config = dict(
    n_layer=9,
    d_model=192,
    n_head=6,
    n_kv_head=6,
    head_dim=32,
    d_mlp=768,
    vocab_size=1637,
    activation='gelu',
    norm='rmsnorm',
    norm_place='pre',
    norm_eps=1e-06,
    positions='rope',
    rope_base=71200.0,
    rope_fraction=0.25,
    qk_norm=False,
    attn_scale=0.177,
    bias='none',
    tie_embeddings=False,
    parallel_block=False,
    init='normal',
    init_std_qkv=0.0455,
    init_std_o=0.0565,
    init_std_up=0.0651,
    init_std_down=0.0651,
    optimizer='soap_variant',
    lr=0.00911,
    weight_decay=0.0,
    lr_head=0.0105,
    grad_clip=2.0,
    warmup_steps=200,
    schedule='wsd',
    decay_fraction=1.0,
    decay_shape='pow',
    final_lr_fraction=0.05,
    batch_tokens=32768,
    seq_len=256,
    doc_mask=False,
    train_tokens=137200000,
    steps=4188,
    dataset='wikipedia_en',
)
Each number is 500 + 50 x the weight over the matrix's rms, rounded and kept within 0 to 999. Layers, rows and columns count from 0. Numbers have three digits each.

# layer 2 MLP down (transposed), 768x192, rms 0.0652, rows 304-410, columns 64-127
469458397555507536537470507442398460535563509570491485532546540435466505546451503476498493486539446479434482457658370440416645563592395421524450428488481567507438526456457493416487551508502512
472608478559502415545475469466424513499557517452503523449532575579481417531546484516466579485489461433544532507479471614452451473520475507515523641511552589492519548512528480576531466468594388
393463474541512548447542525478644516559469530424519465496468507519466512518392524606518455453444492493462668502472543466555540472478552546465562498465622592486603467562545367510548546506465460
444424471448469546478548478591568505510548376506562485489538453567519520542511526492515592558484496460504421424499506496527541457530461441536475662509474555537564469531499498399440512489426541
535507507455484544471520475466563547518438479443528510422546477462512463578557507569464602468506513457549490557532466475465410593458404486474482540592498450484452516428489544532458470519514522
479528452456503416606476553439522467511500423404509471491542520507356526551421567561434512583448543439554399530522459531523571440540535428513520511485470464489539584518538423505533526476503468
430469488562541537537474485524601517547510555513511582478511509488521498557521550537454494492522530484582536561463433485570538597638524536441434548469579518527551503433538447465594519563537482
536483520435548586447448546535535445443516534537501433486548473591490581480430561405447420428520543517466547528494508409593558560463539489462502464424519458529576507531529440429496489486523492
448473539460445475485531540469500491475513436447462454544501574469491447484443554448422442467526563425529453498461469450572513512537530512465431430464465488556454396552518544448537523504470456
493567526502555439566465550522461492603549358577566517527505531612497534473507550468488476479486525521539536505518559407489514499460561484501571506528494468468483540496528466506626479383430467
521400454474471521485465505560495355465512474476483437520506529493479469537538490510451481515498538443497508454429437563319503485523488534500379451489562353574489577431584534529433407552386597
455525500541468529471501460457596482437416556472527496521513499447486568452583386549370423400577475435472492465528517607488553515499442564535479537431547478490471527655416511466413537502486449
437511532426530578491510566464536507471450486489560446501476535528587441547463452554538499515528488442597479551346458546506509579418477533454510489456440369543453451424559408493519549443499443
431536412452574492438577383445573485556569549484475518467577522507528484596420497520541474467507533505516471375450563559526455531499620557522423473506485543461565521567427510442480542518565423
547509523479512460499542497478523464542524451520420542498530545443456472520476389406510564404487599495480492456460567499603601492512542536560479494531506495522459481553511453478499487467532610
442513451483519530517454546452518570569495508544462406437472516488510452548457503437507527549466501426460479405555541457485469687469535543461499529450457561446439394524536517385460440539563495
532575515555469517467460501510567465512503533457465545548485475482556421541507582479506577485539530497587523441570500429500650445502542465479474502524451430485514370502483606496456529516519525
625466564479535490554537531542434524440557375484526488374508468453516549520528459521487520563433563500474585469467445524518540483382553461429467528515446499480488414544525540425515486557549511
499534472480520435526431437449518464500534418502474476564555470534476495464462540459423508529471471496509566558543531551479540425516541603558600518465449515549459618523570522506601473486503392
497452530494516468529516504494571497597510552447475524598334597567554571527424517446573492432489411542512603494476402479403492558459429527526555523487502438455513456486603560480527409465388590
576593444532498416505387528525397488400556452485515403522561428534357560587379528543511495464390523466422475448520475516565471559353434546538418494459543446437387498523525525581499460518472494
525483442469429519533481505468451521641518447452478506493513441462512601497601568406462473496504478596602505537502504541481550544446515381456584543563493566527496495585522555561556421476551500
532507539476439500580448479519493536531426402429468495489485529551471501458505558580483543487525484531461523516555588501586493535496524521543452504576583486492482410466503477493470474380499441
388540396431488583382479450554603507560535536460467570461454564590580492494419543474438529435442570473532552438480569463600565589597465481601504483476476507440563600509503497488530456615527452
454536457506419476514508454533474479570428507411535427540505564483472627516456575465518481585569483516564473537455386566572455549479540535510472467556602575505432547522474569574528477412449410
527484521559478439444522551483525480441546466502534475472536529552450418544515497529471560537440445477480467557393586502574526517491459511484534471546443457445547542450562493454472572530487441
508531536477464473503507490509543487543516443500490478428462491542482526604422450496531500485534466522479457360430500555493486468417536547555542573490532455480530445489477514477463531566474523
493460482538459482485568407539519527578441518458521570584452456635651603549484499565538387572495390405511567469429517613480594384322457550413546629434580448554389492633504486537340504635456434
568516538501482409486472570538446487499514507412622492392485430442533405510528558546462547513570530541507535457597445525501371532360457457474534576401478591469544595430464474496496502392526524
522469539482472535446554534611484430538401481467446459457515435488444486486556487549473503518548573539467523508461536439491575385435476498509490510572448387487571373467482470401517367532531502
472588588522471466446476551430351483525430478440510538499506523599475389563476495547420504497497472495508425524443517527538499461499534538534494551501439495448527462587527574576535411495625435
578480448514532512515541535421471446527501554565509530490442493393441529501561606433536460518512616606490619529514478503436446463496497474548392537502449537507554480642560460483542539481494551
554487527502501559643494468558592470526519426530504364558525525482498516520430507515601546472615464417398488542509416476536577562542465385449572580516521479523426444386404457542390488395563525
565489475542473417482508507529506528453489487538587499449494511530474509528604482460525468544537502486441482485522498444492505537530538477499457477488461498518543527530533435508453515443438431
433464551454464507477471510473469528463420505483546595413516460581475518540549527557433546450500477457445420483511477503510435508569520432468457486481555470402513543496460483500569512558532628
503501419347539429517512567457527569520591506494549437524466626566457517476499545420513457466442548536414539413503511553604451498388539451439604477572546505428554516499534501427446533506546500
505448569422470552515533435443518477613575539498515584583464435586571486443455488437515561489556496466569567501480408557432453557575408484480493407442483472554462610400412525446500439450496497
476563554509431535580480430460479457479533523550598551480481411484508525496459534568598581511420592546534451458528466480490560559503439436485413513432410474444476527475409410491522520415517483
506407498465457565498529411527453421421535573445474525497552486475442427497580477530554506507442409431482481460449516601477516458491597482505507561528472495452494511457508514487513539534432512
494437444499493565553479380575413535522501519548521560499561515437504496482555515472426433490456489434527452533494514469524477526442576595432505499492523444539464495468471471500541498510503442
492444498497476466618482478354438466525485585588525473512465479630495445491460530451556477545570523431491585555651485552502573491436471484492608540484536568475511443466418633458451541479522519
530559550495565528411473503502509512482409468484476508537456532486529525526443516459503506579475514615487562567532456473431503517529666521507619476444417419443414583560608404538542496590483513
429500490517532455468580526521532535603546564529529523496414540507560538601466446466460526499515456509542437388492474466457350547646527498571438417480586502390472533516553501464532501461443440
432491522514450481477418478546437458528489501472517585561537493438531529605572492505531570511421494443488484464513424614444402504600545521536485571483475491476450441508531441385495566550499469
508579510555493593477487495487486515547544532531482565559441464429470506406469548542514607433569528523512498514533489437544505511426581508614448405540428484472406456551446501533572534520444514
522566492523502460524454482583513544457508491493562562541499472443574484470479460550549561493563534409494499478525515555488614509512464577459502555497550530486443472506530410479475495506571556
392496525440426416585391451486456427549498461535487429452478562510461413512513446525457440401453516514564480509471483444555477390460530507482471437533428514397370488565490440516511486467498453
526511487473506459491483548558451347490534474480464452420584579545429490516471557554520484532442398585481473403438452489535591523413471545528392501522534428518453527460522415468597355476578518
544513535577486434591504432520607499473516540593487444498436495433514585572503507528559507552495442506493448501450496478461621493520527534558457542413520476517540552696534505548625487541424497
557508550646486493538459511528471551541467530625403487556442458528543491526501485561575492405477529513535541545479597561516499509384410522514509585465490433557477383560481531453434486519559531
472462570624535525507538517381476504493514434552500470500517559547555523516528480526499518552486546476507476453421516466495453469433533479570580491541571486541496444457498490488499485494501499
402502498509397495459512527460492536595498655468554528554576520528543533520590475552527476470490491563522418461541407531451526501562492449514446505477537565445450486557545460471473471474509427
449503502452593494477445484637536571458535517392490513534532552527442431512547548449527521512474476528526439473501438462498536492555557430450563543456438494522584473492424486534491567520471503
507509497476500387474561545504444444511475548543526426432535479413568439539550509503478456470479531514482498620536435489456527446491547488525526513537512492528423549442475474430497460568493474
455545479492495514488472539489561492497469481460522514420529428486468509492603572347625547549553477493436566505496509467499445408410572516538550502486561501480499438353487503511519547463516482
473441507485440562565518457503489511514539492517472469476520541498488595544428406513465535459509443498545389579557421529460495512598522471531500492460583514464456457476574487487509467509541456
474483493579503518482486568471382478423442465560477470502542467523402451459463525566474603539454470482498612454559498538475543522470464432611477507543490526555431466457477486482503508580465390
503527510557425508493502434557448464482465453479555529496446562496388484463468526485502427392480450443541513523473452522548443510476510454483393465366531451479511525466486457547471409531573479
654547479488511538528497463542506493502513478402500466414465568438578488485486582543538582454425512477495551560438483495487507557424468579459588539515532453450387425450508411435521515464520559
477505626453506517511541424583535497509470460480626451469527574537519493598480476496531504459532628432583454415512545524447487492642448477479492575613514480484451449573485480490625536512461410
595452452561530458453530525494438501441488472570624484544537502616465531517522480518465474459574522429451513438520517574436486453494463488429457509541458418436488451470528543431529443473533513
474481452456521487569465566574545536519478550534496546432501572511416481461464585517471543520460449470477442633502501512553604467462568512467413438483578479429415527460460537478517469460491481
484533512503563599539507439483500474506533484521525519531443477507598470482472512491565498382532509521546466522496545481503508497420520445470486499527475482496464565528505441522453545467449426
469497455452560487431474517437465522511508537499452469512627590488455507516509500436583569454428508574484492501498479529497499521510552395588437463450477466556535495538355557543554450574566530
545539462434452536576523442528484499513477442526398536544542589515461558539511505496513489514490506582560390501507571445396440622495541454452508478545439501540496460498488497527556501547459513
526385630543571481408519513461507497452486563564454547441438493470593527513443579518514519602453472492459526413497458533534479571521472484587486456575559444479466481478556502444477611511562507
512541517449617543615593495501530606505483465578436443481492441453418564480436433551504500554488516500471414517501490500464508487571398494452562508595640497543433489530439544533532483550482511
430446514599477433431514475452447626504462463619585518530531486471531491450498445465550523530537404518527473545503553487461494528447465384410495477499464497524575523513441479528503474509499501
418490442525556449470450517488497529437596590606495427428566456533419478474413489490429486526484565550534447490506615509486508481490491543485488496557523438483434499454517514540511457511474545
504510463483428534454481523468453461554529556536527369489534469446430440407527514437579455414580495566497571493657487523492489521490485612416415491382491532491441487498528563504495477480538406
456460457487529450510458484515608448464450564437430482522382526582615576481526441475559517552487522378579553580511424465509516529558519494419418588476535591525460455582423495495446456465434501
490521522547479484520561520511453610415476369518504472489450549514443510569549453486452542511490451478481464573455573468603547419468482476473554507511530405582452478507472438478537471591414547
580468476416454480422450501602545488486438545485565508521426531346553467546439507527492498494564527539528500474476469534425505378501537477522480556548573564597513460595471491503511508524460518
498505548513455497411631436420555525470567532568503529459412492426498418451589486520561608495470513414479583496480442551443573599452501546391507447455489455413548494413557417458469525528572465
570414517511470472459496553512466499508467590499513493519534566490598492505528473482493596497584546493483429556491482474484572501522535536492507500517562454474545557544491544439534451530523542
566525450543527504455552461478500494522562494489411439540525480465478533502437510490492542520525525474467509544508506537331469512466497496483461506523467529450511562450531431467536421487445506
477532535557515473490503461565541512456501575525489425538451454457532452458526526520502503519570495525551415553486514534504585496604531538431591488542590500541460483431492569492475578463470530
566555497537520389416495410546498490448496505544463468437519413456514488495395436587415557552475483454422542459523496432506489512519499475401575563618466463486510478585537421462489495455506511
493521532453420470417536515522524482491513448588592476419550600475492570409487562529488560505495453486465528446479543468534525508482589541474495525583528504526479558499470471417506482519535491
479462454441540426464519483596525563547477603527509477438504523580424479448495614510446547446504593432559420515400495457519444511579557554510524520487482459561486486380493471521534506424537484
536392530449514453498526535534532464455479598501628499477454553591550459426542553494475412465497467588496402443488558446382489419465501623572471434473469478489457487493502392452431537404467548
519480503512451590501425525516543587461508489444451511491482527540462556456505456512519448507582479427491524409414520516588547499438401450529465487428482457519526520511462572576486490490384469
588429650420469455557586423572529486547476472451495502475481446494486491519504497546479579459489410470406472466403501476605572487499447480575547466524565452565588503499497549462541423513481506
435526558465569557572484513378447481466441514559426488434502409469617499442590471492519510563449490476519470427498518507447589403473441533513496542551456470416545508497470483539487499594492488
518527459540441476481423456502497464559400457524556487609509521435554556512462556418431477446507545423422541528485520526519551525501513497538433452444441512532425440622481438483534517527497517
483576537460553476575454477520480546405449430441485480490501537543518511383516505527467524493528572524428515604433440461583432518503572492484535460534502471558566553519582445538500514418439568
472503405457480567463436522495554472428510531355401536470511457533476470456578504452512456536485476542536498395449525469488563425482517439524469509565464524561471423471496531551472510470467411
563578405475448608460510497512530475416507577525457422533566522500455525506493479529547398446470520502509497511505497474551455527573524489529512458484547530538532478509544480421541523526455466
494434481555461558525493494499460515542493507493513505533585439533484575448503483507463546488469434436479570452464525406494472563529435467439518483448497502503613596530519487551458457509437473
565519501484561451545428511531507521500483476546519498472486560508507438466528550463486557413518454429598465478515564506469544588466484533420521488524551480484488466443548470525523485521539476
605525520489504488532479487565536497577441486550522402449493487514523628485535486520446464501468545467518458502516507517549564406512473525453487498457504483501527461500503532498467546435488477
500576557546419532436482552538561462471497492527443530430494480535461488518530502513586496481528457511514442495517379475451482421509518515499503501458504534435532505512523498374495541554412498
526576496444499435467521456529407460456488572444548536530527471488554454526460532445532477423525521483424578490485420456547542529541510506516490531548452577443491600536550499490555521518561501
453456526598468463527491472458457519503477463542467444524567543486485434437490518439468438504443558518491526357481484473492481512533519490495626512467475509330473540534481439512517496490614563
503573528448445503542404514577503449396538431446555538436470432501519398461523462526374455510403487495432494522447546453572597405446494617472506446546460473481406447433524590532466528465537440
572547480468605506543418525368562543526473569509441564536439586551396495518523454513423510478481479559505493484553442535501510493540405327607454468429420507406459459510603608525462514575521338
451498607509555554505478512508484541491539570506456614519549518469493625457471565542445514560481397474492514381521496501504528624389510489396523560476426450504461435520530515460507536545554491
407463470501508534413512529476508566488508389497489452506511523472511589532502485511466491473491465556429560590476478481491520517420519466522498513481513502516457530475562499532535497470582495
473470366455452499553438524472500486479495534538503509459475492506512409433480551508464492496497513535444466547545452412449598529547570416485445546427401453460466635515382487516505501406520528
408497520518562484533559479511538433456519485527547532549504582553537514544560406447461581579460406511527475488626465465390532496522551468442597524568545401469531485398481471479472485468549506
542531582562485470439465511482548466510421576512495506459496432471525485489651553632465498529504383556402514532548463502554513451437587526448580466540572534426535357507437422318519385412458466
509581573574454474614499527442522507444527469523489440647504367513505523467517544484585489518554495477577459527488453516607421490566443392508458516583552477507498417462577558550477521483468498
485503555507443495526570425596436425529524403442567519401527483484462572519377453561464534529541501462416547511454420379472463522436480597514525531432510473469476571492519426552530529460334532
490542530546448435568489342617443488495532496473514405449460450482517589390520509586488578491575629449530543407515515606538611448524531528509562487439498549435518536449627514445496439555417476
417445443461490539506486498435435452456537454502463465542497548532436513540558511556537562486416404497484598538510515570498537529531578437593469488518575495494455478391441462603526531438498526
484563513371474519526585504541480528548529484606482452500431561618544379465511516550527507563511574431584445473482554494417565547510529459508556500494468567442470437438431456475491494464527528
432501486529497564468612453499572463560533471436526478533481493480492556442503452503524603463506440507597466503502549517441494457476509486454520477533480484586487433507444473499529458483496449
# layer 2 MLP up, 768x192, rms 0.0652, rows 305-411, columns 64-127
475431495473578581507529540498516495461474506589490532534374505418502598429470514530506429430491512462458396600503506418485546538419484568477477382470441455508515480496518527373488438540474634
539509577435525572460471477507456485382525479493467580504415566516482575494511517522463452519464523516435482523487542543487522437506435513452530422531454433534526462416461548458487539478471395
520654568491495489558411455427507470420397568522503577544508531470534515522508451488488445355544585475466514570554532475532491480529473566436513320523532466490428539458435526546544487490543386
566501483517423505471527515507432560456457526578507497519466573498476475398499456529439383561478480489492508449510480451576582477488597537547421456469528571534565429507535397535537491551436602
507467502491522362554531544540482448510514483514497573518525472438534509526448469520455543387477440640596458453477462460494525476517492449448566486428466483529516537521454504527411494491592439
545532430465536517413622480506486515410445413547482439470553467509480525473489458568497509555462555520498472485564513509475455466462523397574609488508468581417495442608481619450504419417479514
512465480533482428523547474497537481536411458482528500507486543456488481546535443555533498489503476496498498435565497556435453446480498497568540486633451550461485504525516505468441504487460439
515560400491497474492530486545538461484492528518461486384558491471523556484495515607459420447483508538442508461483555528466556476570617482435461516635575432621479514524491472443462437482489501
484501454426550556448505353506401482393503548442435495485524513433551444505473391506531587479393467485489421515505473540485467493487396455533492523456458509511559465541450472520480502493555570
437423516507487594411530456389450551608534516441522407405419474558406472447565517514407390523463539489551511464494450416409484462454595531543456608511501523484577467540457478451487536515520583
436547450539524484610597497569428591560533499513606533498593552479578483572477561513580571561443474549539446599505411398496502626467421439454495518467329531453636599492564494569495545527560502
545523487557571557531500459508494469443578485496407426543615512524485554422546638500426511549439472520451468491671508523527456469576502521515516525607592603396506545467454532459415497469554577
433519582475505521567409581537526453394522481525521424546411429536520507421489509463474436530494521459522501539488520489505502505481393439408516532444465458516517440369498479507400551506442573
527473547518537546504513505489430542501481589533502446470546497498509508479542516556381506607452440481542480506533480455420415519531440456479519561545478469508542461499430554469494536504429404
504524579557513497540561554598485398426565463481511540627519468527492550467588488516493532415516467510575540586441469530539563405454477470521562502558557480558553604524470467568536615522473446
432429469481493474527516491431448498494479476537455448505532497433475620483542444476465469550499529473407481540383475597503353566492416486556567478418525587493473577538474436477570493491445456
380544458526514488478490482472574523495475592502443488588472565556490439458379506498523547439502432482512406530580553531530476507622507578496574481556512527509543541480419444504528516460457528
496464510666511555469532547486470574529505563459514521469490431518470516529534445546568468469490443559573481452479474438532516494444493468503476571574509471447571440601462557436450551554488584
452533450540459522474518498537408467469500437604559541374573359500507414524561476522496529643444576461457450424480619508558443411558512499536392432541588554507532589522414433562442571526608444
624670481465587507448529471511434404409505438533536454438481568552496530505519509437530578532532611478546424437576549505538570456564374379404496471497488538427561477502422424457575538414450436
505519438416502578494553494504571517519555497545568483517476490633547467481423516564504538524456454360462457477534538497454521460558571655575450453451426500529502503398441348475449611557535459
484474524573504529378576549515520523518507558583514467535555471481530530458516476401483503543467528420534454448487441490410572519526507509483572518466457470554490594498511504472520484591476536
601421606561493487579461595428450511473430467511466457547547540395438577489578494554608455494503464454557449509566404541476469522457514516473480499480450485554499461540475473497505474471485581
540508486535541463483453469523541560367532514568437423449517488567504438462515477574507516503482504452442502486519532474409461505417452407412528464488539472484474387540460509451513572542474585
482505481462510539498487407549502541500413484522474529571501462452504595417483497476491481430533545473542477502635471487416459509527561532565438556489512559554481419489418493538505407520494511
541466502509529549550517550467390462432431533502515512524511517371517473533517490475443497510446500482519503562525545458527534505558466398546525457536448479547506455520482543480581386559540440
457459461483522483460428565524538518440556501490402496599495490503580479457549466494612454338476465524587503514422508611540560488413537597489517453475497483466369590488574461468366511422420523
430493541530453542556530458526528528443469516534452439608540613469537629516473462517466516427406492423471383525411554480492528574587460462495511458618488453469504390530598457513506442575475461
513549513628468536526430588413449598524415487623471482479473464393478477474500457448569495507534434488552417524570497513561513582483466566513542470367554481464528525458454538506515525448432589
509346515507543454549551442550435489498585541436536491511550513352549513494469466473420453471441560552547493506519475508521575400505507481530450478506469541478607448433613481457465456454562404
500447505510441444473515472498486559576535566471493581444496463570520441556475512493484459538443472536467453529586539496529525416570496628465510602563466519487527404466439437597454517489602516
519530591510463456403655538471436586552433560498506460517523544352532497506563466465516509479322511539586481461508570445470441522535494485558436460510440451481562458484553517543542468561432509
441496518472489600512535453468483424503470518528421564574554467439540469511362539504437550477448520523528538522490535539533436453510440559535509532494523508489477498542392554496558481529547585
523534446464469465477524467478522526612526520481507420541562513457562486443440556540571526567511538470571579448447498519468483485449553523488560605548378461500558511543520560472488571487461453
544512552663553594511419466474427460471395538504417457587494451544496516553527437528483558578581562420568497541550444496475514560559494601571413536445451585522525544487507465467553526544503540
392551489484523490525562513499494520453668513501457522506442476569477453541499520527513359455409611494505550580536518546501534553541456596487516453505482493560472577487599468411496482545521466
449522543575531501442403489489473560497480516524476619457416498572489520539447461556457494523509538540558543522532516502518503518521411471524551528465433422512467453574382491467452553535436499
496463490544578497433452472495542489539527418470486569435436559555510509458476481650504474542537552482381458514550470460551522538482490503561497476536591492451534462535489513548465543497464488
538573500505498520538486569467635509457522536510470442438452461506583495467584490545583540481527513539518571480531455475513551505530466491565538475523475558492536460533580503496433536462485522
444594555520596469542491456461529522505406534500531469476517572451466465431531374542522422595443489581415455483637488485427556407570477465506467500597492402544537537522520526424502497562624475
490406464508555517565417446522423539482551544471541587487415434509416478516520455527445545519456510457521482472478588436564497514513482520453331476514589656582504495428408477424462489473585467
579524479520501548541484403444483549432492515502557476435549585565431430451498581566491486446470592442474486524546464501546608374460446528459592576561381574575492480509424557548562510510549593
507467500569510541486579575500546494460530479541506438452428574454441515415434545494496501505482561504520507530490563492549530467486411477495566462554455515519510569573402575566497482417575539
503454502468506482499516480509514489442404449446532453453598534544471474560479436461542376578438553469539540470490547543483486451550435502440562585450540540576618524509582497444474449521502538
520443509410521533504507474409497429440505579532497387486581556513490465581467509450448482571473521476490482474610499502535357518480409450484427418462480449403559520498488549566550522527414426
606581560505576485490561399522475460446548503464534408500544621528562498375549555482560525559538480497432495462481486508476487560532443445461478619541567352457551511453507562530562459527529565
520498489530472479440572489535427491466528446475477470531514486504462492586541460480554565487550514455443451506533533580472489407503539597495455482581444512474494484510444502510538545374478417
509506527434520540501469465423473469412459441544472467504468522466476469452463480517448504480472557562457478521484509586566489463494502465504545490585431579479498446497541405373463430535403560
414489532347529480452523532473551433500552446438614403491562557504443472459521494478548489665439517443391423513588451482461520461473589527501489470502490549439480506437579507457589441488400472
568508410407462501479414391534480519532482550468462567535481443457478428417443533465439526518518498479505497554596489571514526556556504543447426528470446495493568540603509504534537505525510479
514473491463570551447474497580582493424571415556492435425526526489376505468469532481494491583513525351494561496541580444466466566447488498439548434472461446503479441465445530550542539517458547
472443538502506480532554444498519422472475430600494553436488513465479542484451454528511446493495538556473492478536573577563539492463416528568574461501470449396428481468515546493488471383550469
439484562523483596534449493505526494426566456423443535559431510640461583467502499478606523543546496456508548467486532501492524547514461499491498503511574496501500516579457500621501503418503552
493436520546506507542532447480523548415477457506465415570451568507493505551427467637398472419439430478497461556562565518477553586526489560433457404510509469507590543565418524515560505520467490
521520529432496504409488556402523490509478533445503466518492459497475405439560560491499441548489486479450503412463509510502504450516469591483518506564457492509528512479420459508551555476513525
536409475410521513505513444468610545529525599488472510490406418464544547509567498511530425482513493552546464576443552547531482607460492556461523509428501474438560497517561473489491436495504546
452514460493604592539470537463508550517495524451476498469486429563490467481568526514466507523458569513512546464568549528487509448515477553576580565539513520477417520529423523470409627489438580
425478565492429442435482553534523541447477471459497504554567446594481513445496470468555478498576474450448490436566619502564467473542582482449386473433453481545572556565485515480464388565486492
487518446492478475450504514428444607529455589519546552540470541430436447357621478511446516393486386520530614472451407392488543481432422471459530516513521551498534573466533527520562520542510518
442549482560593563410502594464515439518510549494455545503434517543391499517532543401561543524526466507491464577486466516521515546439422618502474502549496427473534583524455492521481461421464481
550516520460498521462503440422416510447495503480488459551520411466553524570535403488461474458525556507552536436458521494488402550529378463536597573518443516571551505563508486476497527513475573
510482433593503449484539570503466490533483537484427492541562563492400508522486490544441470590473553451434485464515523500523459508565507545519515506423506508496482435440459564424577476542567575
495464418516481445503491437489531565564448439484397443502363438557568511460511485483520479628508443427410467512546448441485549436603543521446560505532552469466468554449513485530506571500479465
587501517566557524516457515505567534485545504492459458470480553473464426485480473439475438467484507543435546636530392482560471502527486503560496401598527474445412549514463483471433438480469572
454595424404397572500438525487517496495500468452538514542489441560469418501508426444522427449406516508560530577570519447499588434503521524409514560489506527478517533570491422524498388491501518
516468533501456455437450485539495413446563540447572473467560508484607464610524524517453463452604506515465474460481432520491545464533485488506427478502510482520524453503419485480498551495548491
541510491487572621484438482547520325526517498415412486523493502487424528609532560489465412488362610413481490482555434537504543431500538593460519456523508585437432494479552443401505487450600509
503539507552425531462546473525474468522375454437418495620485493482512539485616504552564479507579475448424528508473379489541502560462442416461551450477455511475581522589502534442547589492542490
506467487614571420463503550465597516440441498451446639510488441537560497525506450543396464562429525367566484484376498502527513521515565480604550530551497518503587475509454439502528547525494592
424551409491452550519433453510469554501503505504516535502515399535546463493572484446477415517561555564512511443450498504468472478545574477422673419446483549507454577442516522393505495535521570
518504510478491517504441577501556444556488583507488539473579460461556431406485470513548500446484552515496626409567426558471512555509487540458433473498485589443585521454532490478470532473512479
506510471529479463550449541463462550488488446517508534602509532498568493535513465496479506401485434535443496473511518533550567522455515453442506500490486494547481556580451507551476503578553444
515503489511509572522435503530423550529375544450564497563482498481674457462526474496457526604468498601562590554539442421560513432521436484527492551619480493493542503530472526590540535443543470
454550494542492544497479477461472514499477460528470497466433491491456567508467550459545461468449432467498540445580578505566449423493421401496587460446439507553501438486456520532523555404523449
492500532471450480510439488466479459464469543486594455472472473516510483602524531482456542478552519512522463490495527496548538450552526520497463497537605469461523501488460481439482502518480460
460536483500524509452518474497441486444558473439407640555491527605399459491534449513495501447429549455464516529489436586522485453448440566541448399397488563551542570562502554551494577524513505
452476551451486677532456489455463463449512479417576549470411544559454509496564504465524516495537573465526460513560482470522462502384524606522504500393487543475464470467421548522473474555480498
558474523538585543613556430437470458479515531497477382571535417462513486596619467394555386502492536520539471513434455501516493528490443493526478557452450451422487477475536525590546477417427561
456543477617550595534490504445474442534498420513515540549506477500546518532489500537524468533484530596473493518472460539503515523425507518477542530476472545441557549576558564530435469515474521
507447448470567546512610534518585495492503479453491564593503611573471478518471525529536459482502576603534548550502525531476570498446523499412497570527466441503524434590521431489448570596453535
540525527471548489462532548482512431462488562496485564467432426466460462537445485449485513449427515540523452530512479465434455505536534564421522497487496538436389526529542421497470438516488560
461495418543443556436509554433460544541485458601426473512523486534506538396482515435495514589514526519514492553629488502503479528479576572446508517438500504469533559511474516473428547564468529
563492421574492472436527442604547535544528444478559497493532612479362533505466516495507472481496552494555595499488506449498440602563574530480536458469554543554505505460542462474493531477493511
487513555513632559517562547438531550527523499559524466417517506517471476449565429611615557577523473491505416469475471531480509486498443480497520532544524444496622534468528535557556540439420537
508506522498389518461565538460533444574542546438517552487545446489554532493513475454549416499554499520479570478528508487464536427494493473420486445475516543501507412480451532536586481512513449
556556597450542491541458459478492508575491486605586478498550493481518494536424526524461509494470516459493480615577478436444502533529549537488555461482535475489484548563508420515447530601531533
423442605633533518524531563530539464502506482463531542576455432495531479491535545525448547480487456406452447608477511463400566504506490529443476524590572426439425610514516519459491490441614549
496510569494515511438475564511601472456534548506487512482433493535510507449507529514584421488519461542496420543505434592520583387454544573446490440579561462497430458614420508495474553463497580
421516495542405548414559537487465513528518469490509432551492473537516482512535495502515436600578437456380493522454467476521465448557508527522468536523416532525470484457436503467497589512470536
456599483464495546490497454466454515478580507461438498559541485464501412454486555514532503495465489517474491495488423501459445635512459497481472446559470440492467551446489482497494430509509545
485443473490575485577416475498413550573439478402512524477577507408519498468497509424459454504497565464493570501464569548526552573523467457488484556508476475557474487520443484593526427520546496
453541469529468539457505579474664531486435513526476502479558525447486453562544493460514505589508523548585525495524508497480471532453474438519478489469568456515469521610485506523475557543416452
479488411495441605430511564538534449513555504527519545536495450535477551497490480600530527478509420431433481547621462511565455483486509490494435485529547539666451525448570465505498568553480522
542557488590491502488610431472526544550466578602473490579559575454486565573441531540588554448507483461601475457485542527469420549501489403469470492494483569559563493570420392520592440487468511
556608608568537484568507519499499511479545430488631432510494457525574498465599511657450464436558494505396432477571388488487495517545569492624598524475591395396440510531563479375461527499459460
374560473492487487511481512511510473486478427523446474532385477546480491526530435507484502481501570468529443511448414514495525403540435583479478416573504489440511473564483530452426534519449530
593559545504471504531525497480481414418481619544477479497500452529491469491490499488534497517471522420588427443500539549485498507488477542486504465544494516512572468522424478425456519516396537
543433619536550530445537483476467463514424506464504493508553472507445542632519444511436525472548545410501551505544526517493438468467444531531589420527572562536522340545555477477511532545475463
558547490435479452372466524515485527473463462489455524448552440417450448541454452532468526488615661445547502538428541554603438473496485509537496455500462557470440509617481540536542492523380496
503541565544455487477532512462501609465435492556476532503599536433435469416508561460376460547497502541473537541551508576647486461579469505542501480544475523552549488411473427451517497645450447
420547423551473591463445497579562528478530508557483444507440506510531503529491439533520506540507532480500485513554499543462521606480457586490535476456514506479467516589534479481487458477484451
522448398558485509436498570458468497481515484583436520585499434450469544571590535508477460490474594523457457526541570576534461513580492480563444410524451531612506434400382565507529576549484462
494451580599478523522396443492556503509444469495449484453557536576482446522532455472426387392481449514488490468556553551511528441537409422612537411528575351557516501514590539505448512463476496
544580605533500496566510471558518602578396561560610456430567472494624483486461478416459474506490600528527436410456488399525526514476504508441442500497380518488492483553531508393577492477492418
469425474629550561523461472495463428402524519368502537482540433375494594525429546468500481408486467507515580519502425496529411488517467490502481520522525453486493489564571540546471447532526474
547469478504484437512367524467428539437437529578466451462573537470431470562463571519423434569497583447449498405487447490524515554574456486524521503495509497393495483502552492494477496505407562
477485519479500424473412446530436555515417507500444419462491503473551533480482457532419484539429552523535487470507536522452516525547490438449584454553471529528524478576479446515462456415455485